From a checkpoint of a small transformer trained on Wikipedia: 2 heads of 32.
Each number is 50 + 15 x the weight over its row's rms, rounded and kept within 0 to 99. Layers, rows and columns count from 0. The size before them is the row's rms in percent of the matrix's.

# up: layer 7 MLP up, 256x64, rms 0.201, rows 122-174, columns 0-63
# down: layer 7 MLP down (transposed), 256x64, rms 0.144, rows 122-173, columns 0-63
up122 108:41 40 64 38 67 82 57 34 58 63 49 46 36 54 53 59 18 52 37 72 83 80 59 18 50 53 36 34 46 62 44 42 40 78 31 54 26 37 40 37 58 53 36 30 76 43 54 62 51 59 49 65 40 56 35 47 75 39 27 46 44 49 59 68
down122 110:44 43 53 71 60 41 62 47 54 65 60 43 23 36 52 50 39 37 78 63 55 32 44 42 62 47 36 09 32 63 46 52 41 72 42 27 31 60 68 45 70 52 45 34 48 18 55 65 44 31 59 93 66 74 32 49 38 54 52 48 67 52 60 54
up123 098:22 64 30 58 39 63 60 58 41 42 36 49 34 59 54 37 63 43 82 29 36 34 58 55 49 52 20 23 58 46 66 33 55 30 51 51 50 51 63 41 69 29 35 53 55 56 53 51 62 58 44 38 68 45 60 88 80 17 52 65 23 43 64 56
down123 103:54 70 58 44 64 71 28 72 66 60 21 70 40 51 58 58 67 65 17 68 62 67 40 66 64 48 62 55 50 69 43 47 70 54 44 48 44 30 38 31 71 56 31 64 35 49 47 79 32 41 30 67 18 32 41 32 52 61 46 51 43 65 55 38
up124 096:60 34 17 52 47 63 16 46 51 51 39 49 36 44 43 54 33 56 33 49 22 53 46 36 42 74 49 30 17 67 42 47 76 52 61 45 49 61 43 40 47 53 32 63 82 50 35 71 77 71 62 52 80 37 60 40 48 48 30 73 66 55 49 49
down124 083:47 36 63 43 67 19 36 66 55 36 51 25 56 80 72 31 57 59 44 68 67 50 52 66 35 56 43 50 59 46 62 45 63 37 38 17 33 71 57 39 51 55 73 42 36 49 52 34 27 45 24 39 66 62 37 63 91 59 59 55 31 60 43 49
up125 098:53 58 13 42 84 54 38 47 40 39 79 40 57 51 45 62 37 82 45 32 63 39 55 46 50 59 44 51 54 36 23 46 74 30 58 75 35 63 20 45 46 43 36 34 54 59 45 37 76 51 46 47 42 69 44 72 65 59 46 76 65 26 56 55
down125 097:52 42 79 42 51 44 54 33 37 56 73 27 84 49 48 38 69 54 61 75 61 44 53 67 50 59 31 30 20 65 77 28 23 60 35 54 60 54 48 53 57 64 60 46 31 50 56 61 39 53 44 31 36 71 29 40 62 38 54 15 57 67 37 49
up126 096:42 62 42 65 66 69 46 13 48 21 28 41 64 43 48 66 70 29 53 30 71 46 84 27 42 49 51 74 63 49 46 65 62 44 52 36 57 59 71 68 39 32 29 37 41 63 49 47 44 46 64 51 18 44 55 83 54 43 35 60 51 43 50 61
down126 097:46 37 67 17 23 41 62 47 24 57 29 45 48 45 41 55 46 60 72 69 55 61 38 45 54 56 25 71 60 43 53 53 54 52 40 42 46 76 64 35 60 50 47 83 38 70 54 59 69 59 78 27 23 54 40 40 61 55 40 66 78 37 70 69
up127 092:51 90 83 45 48 70 42 22 15 45 57 76 54 49 41 41 40 58 41 31 72 48 41 49 58 67 82 56 50 50 41 25 62 35 55 48 62 42 53 38 30 15 51 43 48 47 73 73 58 50 46 54 42 51 61 61 55 41 53 38 34 33 51 65
down127 089:48 30 53 55 68 69 80 70 67 50 23 49 64 60 52 61 44 35 68 54 31 37 57 45 31 58 40 54 28 52 32 81 59 51 26 45 65 46 66 48 45 87 18 58 42 42 65 60 51 65 41 63 47 40 35 58 79 41 73 47 46 46 39 31
up128 096:27 46 66 53 39 50 57 51 55 14 61 45 64 43 49 75 43 54 23 46 41 44 64 47 71 49 58 62 24 61 62 48 60 35 74 47 52 81 51 00 37 26 58 33 56 34 61 21 51 48 68 40 63 51 45 35 55 48 41 52 50 65 61 45
down128 111:75 50 64 40 63 52 45 74 41 40 06 56 50 63 32 33 33 81 43 36 40 60 55 50 23 62 51 47 40 49 49 62 69 46 29 45 50 83 47 70 40 42 72 59 54 48 36 43 44 41 26 61 69 47 61 66 26 54 33 51 43 59 54 81
up129 113:62 65 23 68 26 50 42 56 43 89 48 53 56 21 32 63 46 38 37 39 40 29 34 36 44 54 40 79 64 41 71 50 45 45 69 44 47 48 46 57 88 55 58 62 51 44 37 58 57 55 83 68 51 61 39 55 51 77 36 36 56 61 36 70
down129 106:67 56 06 39 65 57 87 36 44 50 46 72 49 68 47 75 63 55 60 48 54 56 58 44 61 20 56 52 42 35 69 57 36 54 78 53 24 47 64 17 55 51 56 20 36 30 54 48 33 27 72 48 40 53 58 55 54 56 41 56 45 54 57 63
up130 096:62 57 30 43 36 32 47 22 68 52 75 84 48 46 39 50 59 71 33 58 34 43 58 68 27 29 73 55 33 72 67 46 43 42 22 47 48 46 53 45 47 60 16 46 43 29 47 58 26 44 33 58 57 47 40 37 55 46 72 53 81 70 55 46
down130 091:53 59 49 55 76 73 52 70 49 28 54 54 65 41 16 61 35 41 72 57 67 41 38 32 48 62 49 47 55 30 27 56 38 44 63 58 36 83 43 33 48 75 38 60 86 28 50 68 81 39 66 49 58 23 46 53 58 61 48 60 36 55 56 56
up131 100:54 36 65 22 55 66 41 37 50 19 61 74 55 38 69 57 58 47 46 37 56 42 81 43 49 70 31 63 68 44 80 31 53 52 44 41 42 38 38 46 50 16 89 44 68 53 42 50 41 35 62 35 51 38 85 66 65 32 46 51 46 54 50 58
down131 095:45 67 36 43 36 49 76 26 47 72 57 50 28 38 65 40 32 74 56 56 37 27 40 75 47 61 61 23 57 72 73 49 49 55 37 34 42 50 00 62 51 28 47 41 59 47 26 55 55 36 60 58 56 35 63 60 40 47 54 67 52 51 69 40
up132 104:49 47 26 56 45 65 46 45 49 71 65 43 20 50 37 42 57 54 22 49 47 46 41 46 52 50 82 28 80 68 34 36 63 44 58 52 68 71 42 42 54 40 39 42 67 47 56 58 90 62 76 36 52 34 54 63 22 72 57 43 76 68 62 45
down132 088:69 75 68 56 37 14 46 62 47 67 37 50 66 48 54 66 26 55 34 72 31 57 39 59 48 32 28 27 29 43 58 51 47 40 60 51 28 30 77 55 65 58 67 43 53 60 41 43 33 59 67 71 40 49 49 36 80 51 56 48 52 52 41 13
up133 112:50 66 61 72 57 38 63 13 59 32 60 68 37 53 55 37 40 41 30 75 75 55 45 54 60 34 36 61 62 51 49 80 64 80 47 56 43 44 55 34 31 52 43 46 37 44 51 57 44 68 30 14 35 44 38 56 38 44 72 54 54 59 16 68
down133 128:56 48 16 23 31 47 27 54 24 55 78 36 53 46 26 44 34 72 58 43 62 59 52 35 54 56 54 69 46 28 47 68 54 51 41 51 36 55 25 63 54 47 56 55 57 59 76 81 97 42 60 58 52 60 57 51 37 59 35 37 64 55 61 55
up134 098:54 61 45 49 76 52 30 24 40 54 46 32 42 25 85 36 61 44 36 57 65 35 82 37 60 43 64 31 35 31 41 60 51 70 41 49 43 68 12 50 73 39 43 64 63 42 67 45 69 26 40 50 56 49 55 68 49 35 62 66 71 49 57 59
down134 090:57 79 46 53 22 28 60 47 58 17 58 57 51 71 60 65 70 45 46 46 55 63 31 72 56 41 42 38 55 68 37 42 88 28 79 46 30 53 62 65 65 69 61 35 45 60 31 35 38 68 23 52 50 59 44 33 39 55 41 41 35 63 46 63
up135 108:24 54 20 62 64 43 27 57 42 69 73 41 41 23 75 57 40 61 53 56 43 69 21 41 55 49 55 74 51 33 17 34 62 50 43 53 46 60 27 49 45 65 58 30 55 61 63 54 52 53 49 40 32 66 53 29 74 28 66 39 76 38 41 58
down135 120:58 38 45 55 41 60 60 51 64 77 46 36 39 44 34 28 60 62 49 55 30 53 51 17 37 41 56 56 38 49 66 38 45 14 47 35 44 41 36 32 61 66 17 47 45 62 68 27 37 66 79 50 90 65 42 44 48 43 39 68 52 23 45 42
up136 088:42 71 58 48 48 62 55 43 46 55 52 50 71 42 40 40 43 38 43 19 49 35 52 26 53 43 48 48 29 73 71 29 64 62 18 39 50 66 77 42 81 53 39 41 37 47 58 60 34 35 53 86 41 42 71 89 47 49 44 75 58 47 41 58
down136 092:74 40 48 44 73 61 50 50 56 71 43 43 38 57 46 46 45 67 79 74 45 67 22 60 41 35 54 53 44 48 22 40 23 73 58 31 52 38 41 49 43 71 64 54 89 72 68 30 56 51 71 33 46 26 58 47 26 46 51 51 68 46 49 31
up137 107:36 25 57 73 43 52 57 40 35 49 70 41 49 32 59 76 38 54 27 55 75 48 52 43 41 65 79 57 86 46 69 57 55 70 56 52 61 69 35 32 37 50 65 59 29 24 47 32 37 41 46 35 61 60 16 53 56 53 71 52 72 67 45 56
down137 087:56 45 49 48 63 28 56 52 66 45 42 54 45 58 39 54 62 55 64 62 16 52 34 72 37 52 16 82 23 39 34 41 46 47 34 65 48 15 43 54 77 50 57 44 70 59 46 52 48 45 43 54 26 38 91 26 46 44 46 48 30 34 41 44
up138 100:46 66 84 29 41 45 64 42 31 42 36 48 48 50 54 63 51 67 45 74 34 48 60 32 54 44 48 79 45 38 47 42 30 63 50 61 41 18 52 47 41 43 32 47 48 59 55 68 41 35 30 56 36 96 30 54 50 15 40 60 55 64 22 43
down138 098:48 28 44 55 45 52 46 54 46 60 46 60 64 48 53 63 26 28 32 52 65 35 61 63 55 61 50 15 34 45 68 82 82 42 33 44 55 77 41 54 68 49 72 28 44 45 28 40 61 51 85 36 59 32 35 68 56 72 65 43 50 33 60 39
up139 087:53 71 66 52 29 29 47 43 58 39 50 52 41 56 94 38 56 56 45 65 67 21 27 42 24 40 56 49 44 56 62 39 38 58 33 40 62 30 49 72 75 52 53 37 92 59 48 78 42 64 30 63 48 36 61 27 40 43 38 54 47 47 47 46
down139 091:66 30 41 60 33 19 43 44 11 40 62 40 36 59 64 30 47 21 66 68 43 52 52 50 41 44 71 29 61 42 60 47 44 51 37 48 32 79 44 34 29 53 53 37 54 71 72 65 59 35 32 62 61 24 47 48 37 52 69 76 69 57 41 45
up140 103:91 24 43 42 53 68 45 47 61 69 45 65 41 57 28 40 67 48 55 30 63 51 58 33 35 29 54 50 43 51 62 37 52 48 33 49 44 52 11 40 59 44 23 36 75 46 59 85 46 13 58 32 65 44 49 57 66 36 56 61 44 60 49 60
down140 100:34 57 61 60 53 47 32 63 66 61 11 74 73 58 50 30 36 53 42 59 70 38 43 57 96 48 55 50 79 53 63 51 32 52 55 38 50 51 47 40 44 22 77 60 56 46 64 51 44 36 69 42 50 41 42 52 51 28 59 77 67 54 37 23
up141 099:47 89 56 41 45 58 79 63 11 48 37 66 34 44 42 37 54 38 32 60 45 69 35 64 42 46 19 74 58 76 43 55 76 42 72 49 23 29 71 66 59 51 65 50 31 59 61 40 48 44 42 45 43 41 50 69 51 41 64 45 53 54 64 41
down141 084:76 22 38 71 59 56 41 50 47 64 31 66 50 53 64 50 31 55 29 35 24 53 65 71 65 45 28 35 32 21 48 50 62 46 32 28 53 78 37 62 34 57 55 36 54 48 45 30 61 47 71 47 45 52 64 23 57 72 35 41 70 40 40 75
up142 100:42 47 51 41 39 62 71 40 39 60 67 59 29 60 60 58 62 69 46 73 19 63 70 82 35 57 32 37 59 55 41 37 66 28 82 85 28 39 41 69 50 68 49 61 41 75 59 63 27 49 52 48 62 47 61 33 61 46 50 34 40 66 43 40
down142 088:41 26 44 47 65 79 77 39 55 52 45 58 57 59 74 48 48 51 49 18 40 49 39 41 67 31 61 78 45 49 25 28 34 58 38 51 52 60 53 49 48 51 58 47 64 36 22 63 80 54 38 30 29 39 71 96 45 60 45 46 54 47 57 47
up143 095:50 59 34 54 29 51 35 51 75 65 71 37 30 43 60 58 53 49 44 45 52 51 31 46 28 43 53 61 40 43 62 60 45 55 34 14 44 46 09 48 40 56 28 14 25 38 38 70 56 58 60 67 58 45 33 32 60 82 37 50 42 46 62 75
down143 102:45 19 61 42 58 29 35 64 38 39 41 74 49 57 50 46 41 46 40 60 63 32 54 27 37 34 31 60 67 39 63 54 50 68 63 32 82 10 63 50 52 62 52 59 62 52 44 53 41 54 65 63 76 65 63 68 45 47 52 24 74 24 74 41
up144 094:51 46 70 32 36 74 65 47 44 46 47 72 44 63 28 74 40 52 38 49 72 70 28 33 67 25 41 47 39 74 48 42 42 45 54 78 64 58 29 36 56 35 66 31 74 40 69 37 56 37 46 59 50 51 83 37 62 27 51 48 27 66 42 62
down144 088:29 80 39 37 47 66 65 53 36 58 49 57 46 68 64 45 46 25 48 41 25 40 39 47 50 57 75 69 42 36 36 58 23 43 47 58 34 88 70 50 23 61 64 77 62 68 41 37 42 42 65 44 46 25 48 40 20 52 41 48 57 62 66 36
up145 096:60 65 56 58 59 29 56 40 67 16 46 59 52 35 47 46 45 49 54 21 43 58 85 30 47 34 67 89 43 45 56 45 50 59 48 31 41 41 86 68 51 56 69 20 40 45 61 44 53 76 42 37 26 48 73 54 39 52 65 49 63 43 35 57
down145 108:52 74 62 57 52 39 54 65 69 93 34 51 42 51 41 57 46 58 62 57 61 26 41 73 66 53 42 21 57 46 33 60 50 33 34 31 52 47 55 20 71 25 33 40 70 55 41 59 61 31 67 40 38 59 56 24 41 71 39 47 22 38 39 52
up146 103:52 59 63 58 37 31 33 34 74 42 77 75 55 51 64 41 37 54 63 41 51 54 68 48 44 55 77 55 69 45 18 44 62 28 35 52 13 32 50 64 59 58 26 52 28 35 38 29 43 40 72 53 44 53 34 69 47 40 68 54 75 29 53 49
down146 100:25 46 58 74 73 69 51 56 32 44 34 55 65 58 44 61 49 58 16 52 60 63 56 64 48 41 34 37 45 66 69 67 51 44 44 54 91 76 54 46 37 51 58 64 72 66 35 79 51 58 52 44 34 66 50 36 48 64 31 42 28 57 19 32
up147 102:32 82 20 40 55 46 47 13 87 41 26 61 62 46 53 55 44 31 28 57 45 60 49 58 59 56 59 26 43 56 56 38 49 58 46 50 52 30 65 51 43 48 31 50 53 57 46 62 69 67 51 58 33 47 79 10 51 32 37 45 35 62 33 65
down147 091:40 38 64 56 51 49 53 72 26 42 55 46 57 31 65 62 73 58 57 55 41 34 55 43 43 24 62 78 40 58 32 54 49 25 82 71 23 33 30 47 35 29 50 63 31 50 50 53 39 36 49 28 50 28 44 97 49 58 54 68 59 47 58 54
up148 090:55 49 57 49 49 56 66 54 36 76 60 31 42 60 46 40 73 80 45 94 63 75 37 45 42 45 15 61 53 50 51 37 59 56 39 64 48 40 58 20 50 27 80 61 37 40 58 44 70 36 53 57 23 36 69 54 66 64 47 57 53 38 39 67
down148 099:45 35 36 52 50 30 42 37 47 21 48 41 49 35 67 40 25 58 58 14 19 30 28 50 48 53 72 47 68 55 33 69 45 47 40 22 32 30 37 80 48 64 28 57 57 68 67 52 22 57 35 39 46 43 42 41 38 42 50 45 37 60 37 57
up149 109:79 53 46 40 72 55 38 50 70 45 48 58 49 53 47 27 30 49 13 69 36 58 67 49 40 83 50 73 34 59 34 44 37 42 37 26 60 47 54 45 61 55 34 64 42 47 56 30 85 34 65 44 61 74 39 78 43 26 48 39 65 57 39 46
down149 092:52 23 67 74 29 49 48 67 37 64 43 46 60 43 67 51 59 44 74 77 51 38 65 43 51 33 56 40 60 27 76 64 53 60 34 69 60 31 48 56 48 39 67 39 67 28 22 70 47 52 56 82 63 57 46 57 46 73 39 23 70 29 37 58
up150 113:49 46 31 65 60 66 29 42 53 65 54 34 55 22 36 28 35 35 47 68 60 40 97 52 32 34 55 86 28 47 68 39 38 56 56 55 44 39 66 76 62 31 63 42 52 62 47 77 66 46 60 66 48 29 46 58 40 59 39 47 45 35 41 62
down150 110:79 53 71 66 58 29 32 64 45 79 32 58 40 37 79 49 44 49 60 48 61 34 51 61 73 61 49 66 23 32 58 34 63 46 55 31 32 63 34 36 63 43 55 42 68 45 96 61 40 42 57 64 68 36 33 56 41 40 44 41 56 28 48 55
up151 090:50 55 44 61 94 28 54 57 59 61 38 22 51 53 56 50 55 53 47 51 35 44 48 29 62 54 40 33 52 23 49 22 43 56 41 60 88 62 36 35 57 21 35 19 39 46 63 44 40 52 41 45 59 35 67 67 55 41 79 28 31 36 52 46
down151 099:39 31 48 57 59 54 42 66 24 55 78 64 51 44 45 68 41 42 66 19 57 60 62 34 67 51 58 55 24 39 55 54 13 55 39 49 37 60 52 40 62 61 53 58 76 54 45 56 68 33 63 28 25 57 38 28 16 66 37 62 57 75 65 55
up152 109:52 36 77 35 54 65 43 23 44 54 72 47 31 54 49 39 31 53 43 74 85 41 55 62 55 38 26 46 60 45 25 24 58 71 53 47 58 33 73 60 48 54 73 54 79 43 54 48 52 49 62 44 36 37 30 38 25 43 59 69 25 50 54 77
down152 115:54 24 63 43 68 38 47 55 68 40 59 62 38 52 50 47 37 63 40 53 27 41 49 39 46 40 68 30 59 34 44 66 87 26 38 19 42 63 39 09 24 66 57 84 76 48 39 42 68 49 69 54 41 57 48 50 49 53 44 45 56 49 38 67
up153 093:48 46 56 53 43 25 40 43 65 62 21 52 38 39 33 52 63 65 46 42 59 62 40 51 59 61 34 69 37 39 47 51 46 41 69 58 62 34 54 30 35 72 65 69 17 54 48 43 58 28 49 95 50 14 54 64 68 31 54 27 41 71 50 38
down153 093:57 49 41 56 33 58 77 53 52 41 79 58 39 73 45 54 44 53 48 47 43 57 46 39 46 45 84 40 55 64 48 42 76 61 52 52 40 49 42 69 43 34 34 51 57 39 57 41 56 52 28 19 47 64 38 12 34 47 49 76 44 19 91 74
up154 100:46 60 75 10 47 45 50 64 59 41 36 72 37 46 56 52 54 65 16 45 67 66 65 22 64 62 63 55 36 31 63 14 54 60 31 43 55 23 51 36 59 26 54 54 47 68 55 71 40 40 57 48 63 67 59 72 53 58 35 58 42 67 60 65
down154 111:36 35 36 27 50 35 50 62 47 54 51 49 35 28 32 82 76 52 61 53 24 33 75 62 53 41 40 41 69 44 59 37 40 59 63 47 53 67 52 67 33 56 59 70 51 66 49 35 27 62 48 55 58 93 41 50 29 56 25 24 38 43 59 32
up155 098:42 37 34 62 38 28 66 56 61 66 36 36 20 44 45 51 18 38 08 13 59 58 54 62 28 39 29 49 51 52 49 36 47 32 54 78 31 57 58 60 62 39 24 48 54 54 52 66 56 51 62 37 66 52 49 43 59 71 35 74 49 67 53 39
down155 094:64 48 55 22 49 49 37 52 48 50 60 60 41 44 69 16 66 43 46 60 40 52 53 21 86 46 55 55 23 18 60 42 39 37 29 67 50 51 53 41 30 32 34 70 44 36 48 45 38 60 47 68 43 67 53 38 59 16 38 20 33 37 42 64
up156 100:58 63 50 76 37 60 41 57 64 51 50 34 76 45 42 66 51 60 25 64 79 50 41 49 47 64 52 58 70 60 57 51 32 64 75 36 51 22 15 61 58 73 43 46 86 62 64 53 66 41 46 35 37 36 43 62 62 62 29 56 50 27 26 61
down156 114:54 36 24 63 52 78 68 55 51 28 25 46 26 45 47 58 66 32 48 50 40 32 35 66 59 44 67 41 64 40 62 38 43 71 49 78 51 61 31 30 47 67 66 63 53 73 63 31 57 35 50 53 70 51 19 60 47 63 52 37 89 46 46 35
up157 108:52 38 64 23 39 56 32 75 45 36 49 42 71 28 51 80 56 72 19 46 64 39 65 28 62 38 53 49 47 49 22 68 54 56 37 38 67 35 49 57 67 56 24 53 56 58 54 51 32 36 58 73 36 48 15 77 42 43 32 49 47 32 56 49
down157 094:33 28 52 61 36 62 53 26 46 40 45 48 59 46 36 44 57 42 36 94 56 79 16 32 52 40 48 33 78 68 78 51 39 54 68 48 68 35 48 65 52 46 44 66 46 68 64 47 62 67 53 31 83 59 61 42 32 60 46 58 49 56 29 46
up158 105:45 59 57 26 39 50 43 47 48 34 48 66 48 43 52 53 66 37 04 55 49 43 49 37 46 62 65 41 48 68 57 35 53 23 65 75 22 67 66 51 65 45 26 65 76 56 36 47 73 63 74 31 45 62 44 39 24 40 47 60 39 55 81 56
down158 110:54 71 23 38 33 31 50 25 41 53 48 26 75 56 51 32 30 29 62 48 38 62 58 63 51 74 60 35 52 76 71 60 61 33 37 51 36 37 56 74 50 49 69 76 34 40 57 25 50 67 67 56 69 37 44 43 60 44 61 50 45 65 15 45
up159 106:28 59 56 43 60 39 64 51 25 38 39 34 42 43 57 51 24 75 26 51 54 51 42 63 53 37 36 48 73 77 68 52 36 20 27 36 42 43 51 49 36 74 51 68 35 51 46 64 47 37 56 54 60 22 57 82 60 56 80 29 74 54 55 63
down159 095:71 19 35 57 59 47 62 44 62 32 48 54 41 63 33 41 65 35 77 50 63 47 42 32 54 16 86 32 46 36 41 57 48 55 78 75 53 53 42 40 64 57 52 40 60 68 40 52 34 49 32 60 65 68 31 19 45 51 26 61 44 57 30 39
up160 091:56 78 50 35 33 45 47 45 22 55 36 73 50 37 45 65 30 56 45 56 77 54 51 63 52 57 56 15 46 45 28 47 67 66 27 53 73 53 64 59 54 49 34 34 59 48 41 47 46 55 40 05 72 45 30 29 53 49 59 51 35 32 81 55
down160 100:56 44 51 68 70 50 63 59 68 37 45 42 45 71 68 34 74 57 48 48 57 39 72 38 48 43 78 71 54 55 36 91 37 35 65 29 31 53 53 41 33 36 61 50 55 46 68 42 41 61 64 67 39 30 83 66 41 61 68 31 55 51 18 38
up161 094:54 40 49 50 42 32 29 39 49 74 63 59 71 53 39 57 51 56 51 88 48 53 50 36 74 52 46 51 29 44 59 07 42 79 50 62 39 52 20 63 92 45 53 57 42 63 63 67 47 45 45 61 45 54 55 36 29 40 50 57 32 24 66 62
down161 095:59 55 55 57 26 49 80 46 51 44 34 58 64 26 82 52 38 57 72 20 62 22 35 61 11 44 80 29 64 40 61 59 52 51 51 65 52 52 51 68 40 86 56 64 51 63 53 49 43 63 40 61 48 61 34 34 71 52 49 56 66 58 51 55
up162 095:61 57 81 71 55 60 16 50 48 70 37 44 25 52 48 62 68 46 36 65 66 54 51 39 59 42 55 47 61 50 49 53 43 56 58 59 33 40 44 24 79 51 52 41 78 38 63 67 29 69 36 33 21 26 35 59 41 59 15 60 35 49 63 62
down162 092:85 15 36 69 65 23 40 48 63 48 59 60 29 63 55 67 40 41 61 40 44 40 38 61 29 41 60 52 48 23 46 56 61 77 63 60 66 42 46 45 38 58 45 17 89 48 46 39 29 51 53 67 60 54 19 57 36 53 46 53 57 35 54 60
up163 101:41 68 56 61 39 80 33 52 40 59 73 50 58 37 66 44 59 60 50 48 64 32 55 31 47 71 57 26 18 68 77 36 60 30 59 49 51 84 47 37 63 43 48 54 47 28 29 67 48 30 64 66 68 76 73 54 59 29 51 46 30 39 59 50
down163 113:57 33 43 58 43 45 33 57 78 67 75 17 67 69 52 57 65 55 52 49 59 49 65 35 75 70 61 33 26 66 57 68 41 60 36 39 45 37 67 45 32 54 33 31 46 60 45 28 33 45 65 56 23 66 54 12 39 76 52 43 48 47 41 58
up164 100:37 40 42 77 51 56 28 45 59 46 47 68 42 69 65 48 41 41 45 65 37 51 69 70 61 54 53 63 62 41 84 60 50 41 63 70 61 31 72 26 28 48 43 47 69 64 54 18 38 34 42 14 60 46 48 44 45 32 69 56 61 35 18 62
down164 092:37 58 54 52 16 36 33 68 60 48 40 66 44 50 46 41 39 55 41 62 76 65 43 41 51 31 50 39 40 33 32 49 46 50 47 15 70 45 36 82 62 33 71 68 26 32 43 54 50 34 58 80 41 60 39 44 56 80 24 58 31 60 35 40
up165 095:51 53 74 31 35 54 54 70 53 27 55 64 30 51 51 45 56 39 34 68 76 46 29 44 58 18 47 67 88 53 45 49 73 34 75 45 67 44 52 69 53 26 56 45 77 58 42 55 51 66 56 43 50 67 23 56 54 38 39 25 68 28 59 43
down165 085:69 63 45 53 68 43 78 35 59 38 33 58 60 31 36 52 67 55 67 69 63 50 70 75 35 46 51 55 29 51 64 46 54 45 08 67 41 51 29 52 30 98 39 38 42 75 55 29 59 51 52 34 42 51 51 42 54 28 58 58 44 58 61 55
up166 108:40 46 64 52 15 31 43 26 67 62 56 36 51 51 27 56 75 57 39 30 44 60 58 61 61 48 58 45 90 45 26 26 29 45 83 60 50 42 28 48 55 41 35 54 66 61 61 37 48 43 58 54 54 42 64 69 23 40 79 37 40 47 60 48
down166 119:50 44 67 65 15 67 32 72 36 41 57 53 26 42 62 53 47 60 76 81 69 67 71 54 39 25 59 48 36 68 70 29 46 54 40 35 59 38 71 49 63 46 55 49 36 19 63 62 37 30 73 46 44 65 50 44 43 41 63 36 29 35 39 51
up167 109:27 33 56 46 35 64 53 38 36 44 48 33 29 34 43 44 78 31 34 25 58 64 85 36 70 29 71 43 66 46 59 76 57 63 40 57 56 22 27 60 47 61 41 47 64 40 52 59 48 25 52 44 50 40 37 75 75 41 35 31 59 55 66 48
down167 101:38 44 33 36 47 25 45 49 35 28 26 52 30 68 28 60 49 48 37 40 64 48 57 42 45 46 50 48 55 43 54 43 64 62 60 36 54 41 79 59 32 34 41 74 51 68 31 49 55 62 39 37 37 73 72 52 36 68 28 25 71 43 95 66
up168 107:63 48 79 56 40 28 40 51 30 48 52 77 55 72 41 68 56 48 43 47 60 33 45 58 54 44 36 47 42 40 75 43 75 55 66 23 60 36 64 74 30 62 68 37 61 39 67 41 48 73 48 43 67 77 20 60 47 51 43 34 44 15 33 57
down168 094:53 42 33 36 52 66 55 45 35 53 31 33 66 22 34 64 64 65 36 58 75 47 53 43 49 58 53 64 54 82 32 67 48 61 68 59 70 43 40 80 46 40 63 54 00 54 56 62 51 73 43 55 43 34 57 48 48 65 53 65 37 62 53 42
up169 101:56 57 57 62 39 62 38 41 77 60 67 55 32 12 46 71 75 46 49 54 53 25 37 67 54 52 54 14 41 44 75 40 58 66 50 63 55 76 24 30 67 30 54 42 43 68 63 58 25 50 58 42 40 58 49 50 57 31 62 51 72 33 61 35
down169 094:59 56 48 31 53 29 77 70 51 38 58 57 58 50 38 63 40 38 63 34 68 46 76 76 39 25 35 48 62 51 36 51 60 74 46 55 37 26 38 66 30 53 47 64 20 64 41 11 58 49 53 30 40 43 55 26 54 26 67 59 49 31 66 53
up170 093:65 47 38 41 52 47 55 49 33 81 27 37 36 37 37 62 43 48 59 32 55 36 33 14 43 73 26 54 51 51 48 23 34 41 38 29 70 40 51 76 67 44 34 53 60 49 53 61 67 25 59 62 51 44 54 52 65 42 38 27 54 90 71 44
down170 089:83 38 30 67 37 69 46 47 22 35 55 75 53 56 41 45 37 41 52 38 52 62 67 39 91 24 54 26 69 38 59 82 48 67 55 51 51 70 64 41 44 40 47 37 42 35 33 28 34 71 33 37 55 72 52 51 44 64 42 62 59 48 43 45
up171 096:69 50 58 57 78 38 62 50 59 68 68 52 31 47 63 52 62 67 46 31 23 09 67 67 51 32 49 72 35 47 31 31 73 32 57 49 43 44 67 33 53 60 39 50 37 47 30 53 55 37 63 45 87 54 23 66 49 69 54 42 66 50 60 62
down171 096:36 51 67 64 31 50 51 48 43 35 22 23 68 53 38 49 40 57 53 59 51 68 57 33 58 66 64 28 69 37 63 56 08 50 19 52 50 59 15 44 54 40 61 41 65 39 50 59 48 40 35 56 26 35 51 31 82 36 72 55 52 46 59 34
up172 096:54 35 59 44 56 43 22 28 44 67 36 34 35 53 47 66 59 56 26 41 40 69 62 59 52 75 69 28 67 35 65 38 57 40 37 75 60 54 43 71 49 66 23 39 47 66 66 38 88 29 51 50 64 87 41 50 65 59 58 46 50 30 46 56
down172 109:65 67 47 40 56 42 71 43 63 56 66 55 43 48 61 40 54 53 71 37 40 53 48 87 79 60 56 38 39 82 25 60 51 60 41 56 46 20 51 53 65 78 65 53 53 27 74 35 33 55 16 23 43 39 42 46 50 57 33 32 44 69 45 37
up173 103:52 47 88 38 25 35 48 48 36 37 68 63 50 63 27 57 45 68 35 52 48 59 67 34 39 13 21 68 69 33 35 60 28 35 40 56 48 37 41 68 47 11 51 56 39 62 62 64 61 53 37 40 38 59 62 59 31 60 59 39 45 43 37 41
down173 098:57 63 30 62 58 46 41 43 22 67 31 69 46 46 46 31 30 42 69 66 51 68 39 63 51 51 43 19 48 38 52 20 63 31 75 81 41 29 49 68 53 46 50 49 35 69 25 48 38 51 59 10 44 53 41 46 42 47 57 42 71 52 75 47
up174 106:46 43 67 46 17 50 58 54 54 47 53 48 42 52 27 62 58 59 56 67 70 47 81 27 49 77 44 36 48 32 70 36 41 14 51 43 67 75 29 46 60 64 49 35 45 59 29 36 26 44 80 49 75 78 45 63 40 61 46 36 48 43 37 49